From a checkpoint of a small transformer trained on Wikipedia.
Size: 15 layers, width 256, 4 heads of 64, MLP 1024 tanh GELU, 14.1M parameters.
Architecture: LayerNorm before each block, learned positions.
Each number is 128 + 24 x the weight over its row's rms, rounded and kept within 0 to 255. Layers, rows and columns count from 0. Numbers have three digits each. The size before them is the row's rms in percent of the matrix's.

# down: layer 9 MLP down (transposed), 1024x256, rms 0.0511, rows 307-333, columns 0-255
# up: layer 9 MLP up, 1024x256, rms 0.0646, rows 308-334, columns 0-255
down307 090:120123128131123115159147123108128111126160155103079138126121125130110133154087122096159142147133144142126086126158097129129148182082145105119135132109122126164161144150157168126146132125141107140113109158108187161150121132126118131057091086098119133123164145158137121115149106149154088157168126141126144099095162145127141166121128081132114100117133124117145118143133098085163119111123110104168147158110143105116164128103094128146156154083070126130158119105104101107104151131117123138180127196094110125141103115130147172137101109146087126142134118114145110112139118126135135155090123087104127108153165115158096179176123122133148157150131137120137124092127154140115169120135122111174122136136114106090174060155092078129117136087114131148119141118145106092135137124124124
up308 094:121149134125128133108090150137131141166101060106128116158144122097092104130133105149138141139108179146138126124088149130135131126114143107136132130181103090147119127118118123119107140137148127128120124166134113213150133099169125148140116158147148130113150114149140144133124123142176144124133145116127116173138100152146105125119132147178143122089131144126135181131123140105124133128143124138090085118131106108103144128119146131098167081163111159130091113129130145068127105133130148158124115115145135162083100091123126123082106087159086121189124102154116164088132119127123149117124122117101098124111120156145097150161123125141123107145134147117119106131124086102133163127082123101123162136111083133112155115086118168115151167113147065193080077091115088108132145107148110
down308 091:140131114102148124103118111141168189104178172127105135120096121136149117129161112150114154163175125157171085157111112081100105135102129159094131154130082158123101118096147140124139128127128151107128084150155157112119132143117115106161136125110088149121161127149131116161151105154122109116109162141196134120111161160087107179147158153094106105143126137077113120122147124165146155111123146143118158135134135098108116081118111106113155118098109120096105147125136148117134148121105122117133095134167112076166147137122133145126157113083133137098143115153144137096184102150175099095146146121133141133142148113157123173158127146145101087127135086083156081148119101135164092094142093109129157114134121150146109121139093144138113105093161154112141129124140121087136118105111150
up309 100:122115102156113113061131109086112106144131106206110142146136128149070133118126141125118154145126129140109110136100135148199067092123108152099144152155114143106126138140168161167133164150126094153157097143136129117104130105138149121180118110112128168138106137103135152114127122156111141144120166148142094129143125176114100093147157153158115138115143148121126135109098126117101115106154133134113151140151124164097137110139144114135148143111125141115063106144144069067167141115134091112077111171156114140122141118150117129127138089128111148151099094164161127099158136104125085130106154095134140133178127119155093158125120133181127134133116152172133114121133143160149122087131102137115113148135139103113129133135135174132111158132099117138129145121072150107086143160145105
down309 095:123120135129091123180114102090128144104120141134131122136130114124137089133154107139125136121110131143144164171092149110127133105128132071124120168117110095110179150106140089133106126123170141110149092093098118172173159099100154142091151110166137118129129141071121088170115108110166115175103158145109104102121057121136143150146077152138117160119112132146135150113143151137095143118138099122149093129139162148187100102159129140147100175148145126089120149133112136136148120123114167130121123149127160138161176158099100108147155121105170088118158145149165091118096120107108115140127099109156113175148123165148117109127184120101131124112130133109135102142116092124133149141088097153100118095147154132164133149158121165120145121151095106148115121109090140107118103108126136
up310 100:125105132140123146108125124135143125112148089094101160117134129135114154130108108130128161121130104125178082120091120092086106112121183164152145147101149136116132119145104072166144103167095112145116126115144120123163136132094101125107156139093120117119101151135133098099132156174104137110103095131127186098092124130146095108119122140152131162168115130123162089123135131117122173138185138141134090145173135102132143109150168138193151167155121160160122147110113135129102115103177098112122159092110126150155128118114097082124122120157159114087142165080146139171131120099126108117123109158169135146116139124182118108118139116131134124172134133158101106119159156133133122171108118141178148152138153150119130169113164118128182158121115110126125094127152130147095145118174130
down310 105:117108157093137141156108115150106141141152114173144097106123144131160070109118157086134136149136116136133135144141169136146146119120135154089127120170137140179162098123138127076171121128152131148128162144136137157125099144104093164127139157119086139122138102076093101188094136095139093099121093139137142119092127110144101119113121148114110134144134117122150129102161080166087133131133149170050140130094109140149105115138118094175109127157152119141119114139100160146123153158109143134119123058139115094158116141119141134143148156131178115121158139088108149081090112142099140144155117131159131083161113091138118069142093091168105118140112173107105117117141120169152128125128110145140141109135144116093153111147151133126124121151111144134159097119128126129113161125159127
up311 093:135103142120160190149121089092155096124138135130138149133153118137134118083114121139114106131100172131117145113159159099084107166131115178125104107136155135124123122111132118160134091148156095123148161155134157125127102103127117102122151141119134117156120127144162123078121113151140134117139134125149087088155124096130148103148152135094136125152177148103122113128149148109144188125141095158150126120083102154126099074067123076138140088100138118147130145118142119135153082112160121120130174104111108132136108172151113128161131158167156107105152114094129155078136149143141092143118101134108126128128107111052130166121125081152138159139115094116097134115099123100109139128132139147141154119160133084133127113163156157104136085144107120136139137108092098163072107151156119
down311 088:145096068070160151128097167137106150105155163132141093126117131130127174117156141103148084141114090094097105187165114125116113125099129131114126132097133128158140148116136139123130095110120162097106092124128148124119102140107112162119107109107116129108166149120143124140158148123125117124116150162094096119110141122143141125154140124116057115108083128127119118117148109124136103113114159114149129160138113142125137128127141151113085107098179133133132138145104133136120103128096189109130120130119083102120164153132128166161166120127117147108122108150130107143110085102124113143141140115166150067144088110141073107166162139109097150108144081143184161104136168124143167116110124129109139119099128140130147139126150115093195148157170166145131167152147109128184142100123137
up312 102:120121138111150148121129170147146105135106088142084089108132128108106165101144137061104167112116156107179116138115130125138142158150134115168101147143137083114132153123144111132144123159152119144133123088137136158159123046129126087112109081117122138115128129155155087098130181140129099088135134182170132092084106139127106120129151141125140137140140134157130094153116115157109086114059097107107131150087148159168133137126120129124115134147108107196114145078122082101134160140133120111127156150073144139107124157112124125110131128165138122134139138125149157103129149132119109134104091139150133101136115101089108142123165113118092132128141165125099180161114145125101123172132115141130121158110163164149131135083130175138125134127092104141093129110133135109144143135167118
down312 106:141117167115164152119122108110109131117178109099156075134131113139133137147102123217115135127091136114102100102154086121127127144100118124082108150108172088161133107151121113135139086098109120156173101111135141120109128143095108181068087191082157111103136139127132118145120113124114149147119115083146143130137096127136151133128152145137147141131089153139125125146081091123141126107132144142128134140126127091137112165140158130141093133134150122163102130136141116090124103130108146126106145103161143136117154098133129129101091120114155116175084111148163158166149149123147100089155148136196148141139134114086141158113163099091163145119138125118134105132109133114110101146115122167113170147113137115114094078163102123130141087133131121187122123121104120121162160113131143
up313 111:119100132115105144112124119085116125141116136115121108143134110151130110099128166148099118122154119078139151082121170141133117125119096106141103149115169122135085110144132116153141158168097171131131158155121121104149137101134123111146141123115119112123142114130114176113097108123194115133104114126149144106098124139175109069156141125159156184141096116176106149174115140141152149164111126153095108090144142120097169178178138110170158135124142130131150096118128114134105148173138137110100119125125121190138101090095148132102133101132160111100079171159153122129109128094120100140134141105113175156118098138081123138132149145145118081126091092165102113145140150137123137111092120096162085100127170092116105135095176130115151129140129123108153119122130105101108156151131147
down313 110:149159128120130150087159147145121117136131116137099122117142152104113133138131114134143116108156110093104104149143104126123099136111113165102124111107110157094163132172116152135141093135149142159165122114152079144146087170131125118134135148105134093098182121131107145127077146159122142112061119139129116145102143122071133106132134109083119093112125133146136118173089119137134118154095112152109176107113108149110132130170125141125141148152097132151111118125158085163113112094094130103105131174123136153125156160147097132056157164110106165118117163094144102096135076127146165164164179179136141130089148095126080154133095120102142140149091094134096125093143118137133076106147130172145118124131160149097134171123131119116115135129141151149168120149119141121134142134143150
up314 093:143119083132110132102137120176106164109137176111136140112133103121144107115139096131112131109150115163144105067164127121140121081124170113120099118104139090087102153086135094121114139154144111129113156139060138152139123123137100129139170106075118139146138167118094159142070149128148141158107136124182166113130137106124133130105129091119140079086166144123116109136118136119134158146108141140150126100117142110094094141141148118170131125127142124161113116119116117094139145133148148112142130097148189088144101187097103126104120129132095127141173148135143131119170128136135140124073163114134119108148104136105092120110136110169101138125147079126133124172088149129138106144189136124137128160171091093146127147148102151099166119146122073136165164127110121144152124127130121
down314 088:175154141124112124154102125152102114130108127136094101158100112147138137136141140155114109172107116146149106130140157171111115141157130125163094124120118123143122159123126171138187121131159119094144114124167180092120131141115177162113093103146171163096144116118114115097127132140089124110130140169122081154130122137129127085115167112122155114136121111141128144081134142118157140113114123135105106095107108152154118084150154131105124127164147167129147150124099142125085126139168143117072148180143092114144116104156118118150140100127111151176113156104102102126102114165115165129157100165098146136078107100121096094102135086112125099102109079147103175144163121088126118162114145125146146129124157130128105081124132128073108189123181133127149121124101157135124108130114122
up315 102:086121107072195099133098098094167134132118109148084146116141132098178145123123094104119124117107137139139152124138149105115126144134164160120131127130145121138108146136129099149117134125152139160103117180135136139137116106151116130154109115109100090138127182144125131138127106119120098164089147098135157073097064137155106123108159182141122110144092132117103166127087125132146128126126109114064121108143143127157138135151113143107134116169128149130140090147125121130137174070137138143124145156177145163133089137123148116132124158102163140112082102126103184159114139138136116172119108123133136119162117166112147161097176139132134127108086158101128132178117094128118125136106162146131175116136102119111095156148146177104100130088128165131113147101145109124085148147138144
down315 096:147080159105095144190118134136077118139117100180194095158148121132119124149125103120112122157116139096125167137151091149105141109144107105133141128121150142140169127124119160159130115104163121134130144098152134115175179111147136110119079150105149110112138149125115118073135131120109117122125125144128112090092125136126107130123132124146134159123129140132105160119127102129134131088122137123133112139117180189107122148123175143128107167145104096133129109157155120122145100102098152091157155099161121098142124109123148090117078159114131101092150120149084104137151107140161169163103138114130149149127122140118211124115123111106088112146113136100119142153141157109118130117132132124135140112182120130133120078158152086106147086102142081140131131154104145074156116081122163
up316 102:108132143149155114146092123111130122114076139139127160126121122096126116123104160117100122141110112131160098130116149118140134090127124157175117171194143165159111112110093104107112127140128125156121177086106138141130109113131114108129146136114137139161132123111149180144134119110151113130092134136124153142135089124173129154139133116133124122137136095164131145105098130100101112101129067106146139141127136142127101121153117141166164047164130123117175165124169142094142171115172122080127124175134127143100097103168106123099095150121124097100079120118138186150111144117116076146154138156111087107135114114120102137127145116145114114180108134142143094152125156140161152133073118116129154142175119149160080133087096130140136114097160127139145138118125108151103157105162087
down316 101:204078119132132122127097121116113113161156134105118142139165137139119124136118111150146111103113130120077139106150097132107110152133160148100115105142161084064146137128122129125141110078120161104092127111137113114128167114117177093095164141097131104112119105102116152109106142107139138151095077146134108161106147154170128166163155136087100128152165139144100117102147176115156164110132116148117095135128143107157134139121129138150138134104121149128093132140142129142142111117076151112162151079111116151178136116110149098179148132116132100145154114106143140120122114121152117129124145108130138141117105121166123157115125144119146111096190093089105100128196183118081133123150129113113128143158151113158131098123092151130145079114095150133159128143150125113165120174102125
up317 100:128103123142149148134168116157092136122130119148112106135139123112117104120105139112155135091117153095110124124106147115137112091118137106130079133174129099109144098165136075103114155087113160153154152111098149169110097096133156123097156127129151149120136106148145161185109121124096149085083104126111109142127133124169098196152126075130104108097123120153079153147141090132101112163161089174075126135088141137124133134173150162121142121128101102121118140089118098087135182121141126114110132143093148146123129105116117136087143141160130127131099139137137126133152124115116164137097154126151175125140080130096105104136132126133147132163126114118104163153122106115168114085152158167131093094129097105131124101148095153134171121085129105123183106131126090146160111132125136
down317 099:105136087134121117128124152139167175165102139108109136164089132128124151110153156139160128138148101104136128142110122129072133117124089140125142072133094110148110116184136153154127088133170086121148091153102184126089101104117112140147118103095152124177129099133094131182139101135104124133132121120109131137102112079124112145134131145117168119121115125089165129129102085093106154132122111135139124157130175120141088146104087165111145152175166094125160128128164100140121147148099121134161110103161165066127103137109121149115127138087126128135112112116114158101144131135109139132097126108094123101137166096131138094122085150155091178132114151195116135120109085143098128146142155128090138143130139151125182137146138160113135163118111104126152135156108162108138143121114130
up318 099:128120134131198124128112112154183105162144159106123153129131139073123128094118161081141152100120174110169107105118158116095158103126123113110119169123165116132097149118173128105119152187127091130100122143094165105104183115117087123164152082085098160104158169118150118115096120154136121108115131139141116132073132101139105098114133131128099148149122122115150135079108143126114160109138124137114118113153092136169113096152126167137083135159121130124132124172100153153105168136126134164130158135083155153150133151116145118089135153135151109141155153147126125145138147113158096096143151104135131121102136089098160085151112121158119118165108119115131137144097113147114121139119173092165126144129147098162090161128115123131169093167155146136119109141114154147141107124130150
down318 094:124155158102127165101065168102116126114144184150159089111120109152163119151104108123138115124161153156131169138104082158143158131126129116116123139069087135159134160123094113151161151143121113101142155114142179141122140138108127147144177111098146087121115118142124149128118145150137103162118156149156129105136154141095117176136103113134099093108171129150156136145105112144111122107157092160161126086142148107119145162138128107148148119097142123142123118145148128101091120114097081123087158153128146144149178100106154067143149137133136143104129128143117121143114158141130140109105144121163116141138120111075128139113090174142099086131160132122135080137141113117114126117176093139125150106145103132149151138115102103145103071082063142106130101118118150147113143161141120
up319 092:138138125146165162142127137155111150147131101146100159145142120088124104153166148146131139099152142082130110097128158120051091144137141101121079105172184074128119149148133150130136139111118140137134159154112103175110151148113131123135162159144140105124131122158192105129138140081086161154116130143156121138129137120144121143141156119087099121104140107103125106120121185157144122174132134115141120108111158112132123113145115137149103128132078099123136129104110141118108126096138150079150159173102116125129103127160108112128113121116086130128154093180109124097091125101119115117147124068103150115083114140156095090127149105130162136102132136164153097103122154120161157129186120120103134104135139168133109152137124123102103150148122092110155133126198113143088141151143133
down319 090:142089135128135117115142158133158160124116163140148154150116119152137154083124117085125131142093100147120212144152161120123097122122107136148126113121092153125127109129103144116153135141085139144125051103137162144135158162102121135091141072095120117142154077126129094131107112162129089129124100130123145108155135072212136108144103126157119135135114124115097117122137116136129134146113116128142117102151116141109142129144131166152096111113186178130155134127122129109137141103122136154143153072103128105182146115114130146128109175111147122125149093122120136155096131079135142120149119144157123144111123086116164167124078174086128159077083111171113158133134113118144132157103104102115117101106120092133159173147159127137137106088143139137126127159100128122128117120125136
up320 097:093127113091147151153129116132097146158119084124114141102173123115152089091149130148063156154143101123148121095095150092118143126128109109151134155105093147127107082167093114043100125148111152109143156104118159113096136109144109113116163117124137123120127091147157131128148079153145139096125098152146121122123081188148135124117135130123191144141130192109111145147123096131136120157099112114146160103153131129110139159140119110110137064141120120151136127097134144158176139127147136120135108140135123144145142113187104150097113112105104108083118141126131108144154179129113103147104154141131161159111131140154141138124143136148141118137065061134132118154123115104115143105156150093131114128145150090091077147134146122152158121124169129119121143115104109119144111124129092
down320 096:130120124122134105162141165124113137128144108118149114154131123130105141151107101096138131142156082160088089145116158135100130114128107157129112108124141161116140142089135120122144129150132153132138119168166126169160074167132108103111080100128125123111130119091124165145156133058126157190122078105160165163128116135144156125078124120085135096137116127160114175135141121161154132167136121168117114150126104111097136118145131174137139129120108136099118130100116168149137097121118088140106141106090129095104145090106098092131138114103160161104149152104105141101116127108163121151112153097090114121143154124116117146123164134145065129120148146098103141076172164135143171117134143168114147118148126171125117091098081147069153121112123147123111168153158138157107128134132135
up321 105:121137158163173093151110108135083072100138126131135137102123103112156113111095133114107146144171151106149119132143143087107124117133109150134121148171122119155105156105172129123075115125109120145137174111121156176140153095132106101129101141114159125129099127143103099134078082148125164057122147100140120136118114107172095108118147148146153106136151120140137187129131135100145105119136138135101130123090170103140098127115110120142109109090168162159070130131127124092136176148143105061161139126102100109130142143147156146140096125134112137127124152098128116147088179144144148142149133118095159125129153138127153080178153148155171152134121141121123170161137136116151151108107145145125096143127092108128124133118097148151100149142092129122081115127129095098120169133142154
down321 107:152137114122122078104130102105109126112145119099139145117151117129103114118120136115132107061125127103102164095128143130121125135117136141116117173170190106144166066122103078143097134110079112131117098132117153132151178106104173142114156098130076091113137140178116097115116143088088113130163125118112150182103128148171171136148157151129118172178158086122130149153124123149122095147121134151110137118157095104131118119136130112121131172115135119173108133142114126134099130138126072143136117167116150139144128089160133196129159104142140167133084168129134156091131120122093148123138144179110123107108120100141142119112144101125105164085150141144166139135149133099135125120175151126131142115124109107160149090132131104113132121113167148136152120121117149088105101104145132
up322 092:148094122111119148152063121150114151130149136098115130121125122052117144112125123121126120125134112148120065138160137143120120121110143169170166168146120100100116142128144087113104109112139166124150141137090154150110091101176101141104167108126142147120138126089171099116086113146121107123134133134162096149131125102146144111136126102102128063131087132097127123123152131099123160110147085159103123093106100128116123148122157127076089157166099129126076144148206115104146147134140099112146111144111107144128113106155071149115086124138109109131106116166121181090120104118114109126103153105115128130124131141105067148128103129171116147139119118140152130088130106144146103125133110124118119143113118149108159132156098114129109143103150090111168142164182098134153142142144137
down322 092:195166116147105155142148098106168119166117118139147137131083127091140125107163153147140127162089140131156125110121104145146088131100111196122130155140144151137117159109125148150112136122125127082127095110152082096102127135070091109145110132186127142115140121148078124152139143154130138126134110127122118090114092099090172125121175139136129133077105099134104143139148135179143107118126122101168161128139158135123104161137110111170124128116111097135140126132110085128175069116141106164148110127088149127111131124119154188122112124124177164126122107131113087119153132145164135109143113116146136143119152106113160129090096105140105087124160116128115146119103124111122134102128107076109164146140126114083120109130109122086092148151159158140157088142120171122140142118157117
up323 101:088113114128134110090103087109103147159124149146119155125151142099096126154114122127135139087090142134125131105134149139124136139131129144133158122162123099086140111129182128148103167122093088132098159149104148140168134096141104148171129144085097165120129125154143133153117132130127114118166093108130161112133086121129096149108191084180113164070138113153165134156102089112122124129093130144134136114104119118107113150134167105141104116187154138138127119171112152098183163101139135140086113175125138108119120118130134105138097104108174184141118118127134096113145123114093146097108109154145126131094155108175119106146151122137106118118107161166128127100139132171101104142103167108116101097094126099156140145091155117143139139133107166122082135136168141117124163143106154
down323 106:154140088088170119197146130131107139142117190116125172135116124140090174136086138110145125152149136115123122109136141137133128157076138174165119122101101157099145146153093115139132120136085130099172147117153161116108069130182100131129134127155169108094109097114108140092101154165107147133144130155128129095137091145145151125080116137140133083128100117104125150095110104132082138154144102127180153132115099138096115141125121107134140166136109087102125103146128095100136089151135099170141095070096164111130095105169140174130143144163121148127145123137114138095126148175156139135129115156127131119137139137148158128082108107096155117100127132104111122126116099133090165096140126119135099145126106139121175129114126122094144129161132095135166135140134129148149103135155145
up324 098:104126102132141177132076146120128130114111119084134137115136142114121138097160081109093116106106139133130125121129126126142118132119121084143140136139125134151154133123129101129155163134134138163086161170097132124147149141093119054131130130123160131152122096105136081091120130195097148151127173134147143113143140114099107126163179158150111133103128173156113126090117098154145135120129176185134148105104224147096175136101117116141128079118116160121131120124153092131129125103168127132122121132106133111105134084122131104102132133109164139121157095146132112114092134153092136151097153128146120074139104094110125142120179127118129144123126090145116099164104143107126166122112162114151126138145097130164113125101134160093113113098106147128106075157118144146130121076128144
down324 096:180201083104128109126138133142155131093125091120153135164104092100147123118134148106174134118151117141156152110140179123114120103137120161171176114147138122125176147149120121177155080141121130136092136141126109101088129122119159132123145131160142098107148120124111150087137065127159133164150141115105109146118131111104148120107147124105117108139135128090160133120134153080110171144125163127110137112182098121114107135111115082126145114086102142111116108166160157118157129140118133156132127107158073108126121140109096109137155111145073106119102159145126119116166078107122134138121120103114134092129124131164174137104136094156122157076095130134112131123135098163110134115145156102134109156145130125119152129139083150103074127153149179094127128124144136157168097121125156
up325 100:119146118119105105139144122098107141098112135135126123132140154129097112138119147134129200072105126090127136070080136121125099145121125112141140140186174093117101133170164156110115127161121118163125117155099097158129121093129100131162120089133139142134151126152136072149115180141097100143100151154139138122160093157166147092145144137168146094103169125118185109130101146114108107143092104108131118154118120091150080103123083114124118084157126133157169113100124088102116139103149143148119156123170165102115129146144122095121116145087150108138117120140150099094147105116167092075092141098152163122125139150140100137105140113102139116165129141137151095109132111133091119155138090129134121164108142134118105136181145131118144138070120115136116150104142112113107114148122144
down325 098:104142158152146131183141161134121151174146155121184104075137133118127096150131083136160093088113140140102165159138138127140187123132126113166119130127170079142138135126138109126115139153141065128118106097121157071137162193149157103078114157129087119092084159111148159076121145130158151110122114154137142143137138139115131142121137110089120129126150118152084124112123136147155135109138126109089119158159094102138160084140086148114162155120128113119124101109151158152126102129111127107140168126158108112126136149119074119127120098172158131109099146182137099144088145127104137161136139138104096097126094114121134132167136146127125152081109117107163097142134116092140101153120145136120081105123105111133125088106107112097134130149126155136126154099119105121125152131130125
up326 094:143105126154136160099109181126136184143115126172138092115173133118073120185140118113142140110066158138100124077093112143131114161097145152145138140178117078122127143107124152154125111158145136155144121140124112151152124089117125089103143108107118131137136132110174105113079110177134137136131090131197125148136094136140112156098117098137150134089123106138090136134181109149104159094131131161113122091138157109159105111150134121160100128165145134144136080149112100076135123101110127143158126116121164139094101125084142152083148138174105111118121157129111169124125125138134143140148134129122137149132117153123085148118145085149151092143113152107116080133125110114103097100150129139157120143124145137159123138135097139098132153063156098114117147138140133114160150126134149
down326 097:133130095156202140156150119171146128095142169125138114188068192154166151100122102147148107140133115142143143143136102118159138111155169109129130151150126154105107128130173130131152151119113159129090128158103144129125128115120094115123132096161117132120128085140101086130175138142150102118099119124132148105114145107129096144140139148118125139087114159155094127101121201139117125136090142127135122158142141069109136138135097112112153157133123099118143138141150135129181162148100127087108124116154120088129157130110135077124114144118119084096111126132114109107135148149199136165121133115158121101107142141105125116170084100145113098125125127097162100111156110136136118073131143127130122141134126116095120125081113148137079147115132127135170114125109109184121136140087161
up327 099:159143108148097129159107101114163138120111133152102149123102137103127127107140115152119125121115141137127162125090106119141062184125105115160142150161120118114139097128141111079103107169121115183143133124151133189163160152190091101130139124121103120170141115107122148119125137120131159138093151157099145117150155109179141127133159097077082102149154149145141113109134123140104102165161116137120094112084114103091155114154122130074101120086135134133094117114120074096135176089126127132128122140147110134102140132105156107131160115122076124132141097150167138113131123174121101148086190112068170130153109131127125126117144141127118107154164090125112093133146131154091145103136162157140090159102131143140127107138097144100132110107137126138132152131130153135099130151146127
down327 092:082127169134133109127108124144108132096128168118143122119143151096116130109165114116176184140135111139139155112127109142166157146092155119111124154150123144141170145132096162143083122148121105079111099120139050105145118101167126127118085167144134123048112156156132148122132145165137099110122127127104163140115072125125156080116163152134172147142119144140157084148129091140111166174127080132137108149129150142164128137113106122157143117121143097113126126148150151117149112143127129104139143132137173107096130140102070183139127112097110078108093120164144148130102098119097129110130114108139081161154142125147129154157108106092144119114121113149114145092125088134112122193157142108123105138132113171132129143104138149147132141140146145088108139110115129136136102130156110
up328 101:105130137118168141094093123131159144155091148128100102125133125116143100128165121113143130156148162139160124133167128123092137144144154162124161151099150112096108114105157113123139155136152116131172088104103161098105107143092141115121143131100159133103157092116182160094107130112138135124120146165182180091068106114134112165143117110115119134137125132160167130103124125124163120141111113112107076139082130134085132095141145126126108117135148144163128145132133162121124131148113128133129112128152190161120146132125126121089140142171115106138135149095119147088105133120153096136113110137114143136119131116122082168157210152148125089111103136167108087135117139154104141122096113139123089117080111161140130157109105127085190133089119121105085112134119097178139143149161133
down328 099:104126085152169100099143165136104088099135113107153158114152085167173108171123110133125099148144076138153122112128095121131148121096130141143130080096126123126125109137144118101086107153133151175112167138101178143139083107114127143139135125108102148167100127109126143107130131113139121111147125092135098123150100169075144124117173143165111135149149140130179129145145142137116103123161105156128112117126096111140075156093093138121124129086122130099124166148109153118131095138118092144185106110189107158124135136170128139122136163141113146107138155146131103150077129167161120163134116137092136120144136117127101119110114132085101131166090114132161137140134105141122154107144143152121162104121156148082138095142092092105148086143130153099144180110103158159146124106123134
up329 094:093140153099128083129127101141156112092126139146145155116111081137128146110136129083130172104154153164135155120118151131110138141103133127127154141114116144123156106093208125140136144135154112154119130125089166175159159121101119107156147093110150149134151097140148132099148108136127147094140140146087095105117109119116133142162159096151170150087133112129142208140122109130084104141082130080098129073133097139105121131151102132087111104167147122153119131097167124144133090123121162133124133097122137112123117092106153132110112104151158163164139145144145118127148148128160072160132118152127134119083144131103122112197179158097159123091124138104127111125122109128111123127111168133139127172121094103116119120129100105109164163113158106159121117132133132113089145099093139
down329 089:149146136113146160131097136104126112152129144130146108115127129096159173118137111170162130109118128166169092159127137147115076149114121118103156098090140108137089094138118170138129120102132058115167122147156137102083144131139146145126153114145125132111107123114142144100131116176167109151185161124122111132135120180130133136098142121136154129133114126135102150165130100100120138089134145152123085109126132147109167152133091156144095145144150150137150170106105140099146148114093094120101160182117137147139112154148148099098120122116101117127149120115056118167149105065118124078158141164107145093145115062125141153118124147094152137143146134105127121115185103154108137180135138140111099120121126138107155117136115088118163141150105117141141106125092135126163080106129115
up330 098:106094149116129131125129161171100118176148143134114088111143123112127149137119159140102174134154124137133078122152116098122118169145139093148151111122142124144156167115139140145113124122141116148097181146144129134175152144172135086115139141113085138151130095107147134132084131142084141160130089142120155138119132142122105120143145145154159175088115131177126113110113116115140174124169138166138132139149163111120162104186146100138132115204112142119136106103089100120168141160172098115139186117129128113125120135119130090141137121159138136126108119088146138170139158098113157134133118108118113133098134108122150129110138155078124135128113139157134114133122129127159118125125167076135180148119144101100144203134147153058128134146106153154153149123164127156107113161101119
down330 103:154126138144149142138130110126136154143124150124159104139118152133110147104104090108129132170134162149127164149160125160071170147152084186107124144171139104147138135095140128138126113149116115104082073108112177127149079145139110142089067121070117103103134171087101148124139113167114123153143124139126115077079132142113084094173122174130122133138139090125101146095121135153133148119121115076114079166103121138131131129133132124089108129125171127102155111132090157137122129148127130117123126139136109124073127145149099149127177142150136160143110118101114183117110142122110099125157104147128145129137123139154169138084135109117104144055133133121112119096133112144108133124156149123135132096139128136150169146109138143134095111124126114153152163111115101165165127084164120
up331 106:071100109111140138100121150179102136145142117114107138149182090121151116120100124131119149114159164143099166131108139119114106102094148086143096148120116095149105122128129113137136139172093122139141100148096156172141115117084115122167142173118121141179096137140145148073139139121136152128089115150116129142164126130140141146101169108098149119165129113152143135186074103116078095163143111137162110135100155178109145146130126150099125086127106145141113108128171092154101139117110140157134141091150100114128120124139087113157121137117187120166122108111165150115128114099125090092135120138177107121126130142131092168121155139117163122106116128138145125137151114180126126137124131156127117129151166109122092138163125086139154103175081093095109156139116130107108140157147113
down331 100:128121152123115100075092115127093105165184139146095123115110135092109112172110089134177091098130141103114111169121124124099150157072122109123109097133175130127099135111157127158090127123171129169154135100105169136145096131139139112162132153123161148111106139134132091132134120122156101146129100123116112126132114151122131129140112138129109100116137117142109104146138142127139092096139135123080103118118125133123121101134094113092118107119174136169119136130142136130134118148147142135130142138122125159164141094147160110100087133137120100119131124157153168125131085120120205133140137128112139118125153140122144111108113100139097151193185135073100104117085200143161129138101120113085135141115119155183102097151152159137145121124165114173149133145195123147115133163144107
up332 102:108150148137123150160132116138077113151117115101098138164112079101166119120168103120127131148193151123134100128077179153150135147124142106173127132113108123100123095113092143090137169155126135147125108175112149126133165105118174085103114108081102116133117147149133152098130138114173098114093115133163137095114117126105127088158126116125109117134123116136137155123123138105123129096093146102119083114117152159125115141097146118102150112157133144147093064120104112131115162087144139116131126143148116134107151151166136123128165119146153165134083162138117166152104130087110116150116128136109137106100110190138128143158147097135174145122134134128155110138171105151145162162144132143167114119194144118097119105114092134145104138070172107124123103085162127102114115122137133
down332 103:165136112136134093157131086132157094167152135111125155103157122089119132151108166135148134121141111091102096129124142109118111185124136131177138135141163125135135104137141133166123112154108100103118107154129180138142136164114145116160118127120125162149158100149162129140129146129096116145117125098117115151109124096109131130146159147116159137132097139098128114107117155171127113165111172091110112184128132141145124127137117116102148128104126080177119163121120142141152159116130117122118131087089067119151160096088094199073138107098146112151100113157141155097134150096125102131115128147147097098106129153130091133115117166131098099149115137115115121153089061138118145173113126176077103123136181149111126124142137109139160135138146110111120090095130153139108175122130086
up333 107:127109161086103141138124156127116144101106144139132126121174110077171118132142108118075144127132145100138163111115141102137140083146155146141143147135107139130117112167126140138141157126126167165139089125121145148158059120159098110102188098169158127128178098117102122105104153141142138053116100086160143114116106083152127131133098128123141100157149119145127117117100149101189154094122097137108151123137125134152135082157114147094084154152147128137126130125156059156142143139123142121155161116132131144133107170079141125113107182144135111159151148154152106148136139161118096121111137116122102115113111140113117091101117156138129103135123139205141135131113103147132127101123131142087130106092088142140092138134116115118089115073117122099140126135147134131140122145147160
down333 107:159151150127111126141116182129083157108133117126131124117081153087156146131132096141133125193088136151130135120081110115141124120124083139114153154102133124113106150100147170156114114109137153108140109129156124086081127096175097150163108133122111146115158142130146098084129151124129116114143139136185099140110112138129135108126150148126121131123114129146152182087168166157178146131124170129135165112153153119145105121138099129109054083103110109156158147089104154101126116146093105140135165117082135142118125148106156155173132129093166160126126133144097144103140091129148151149133182144099174111150090107062097110151117112110106146150113169084127159113101110122155128127121106137124100139152116119132128124124118090123115148118147111097147107127149114105123128139162118
up334 108:164125112133115080147138122140142142163091113136109102100146126136143119115134158108109159084147102049157163101160150119149135157077151105129159108174114118135140126138109139115101132154129123128111157103123125128112141061088123121122115115114155120121158136159133120131122092156126179153084131123105109130139127131111139167155123141107092143144100181140096131167116121153121123121114099154157118118131156084101174108113141123135102135128111084116118143088163110141176118122101097167165144140159137145113114113147110143090103125095140136171152121113174151136129121141143086125140131116142158132116086130086096120118105140097141166144104144160136106161151125172095175144162182087116127174143149117130096150152169133111109121146098102111147139141081112126154123159112124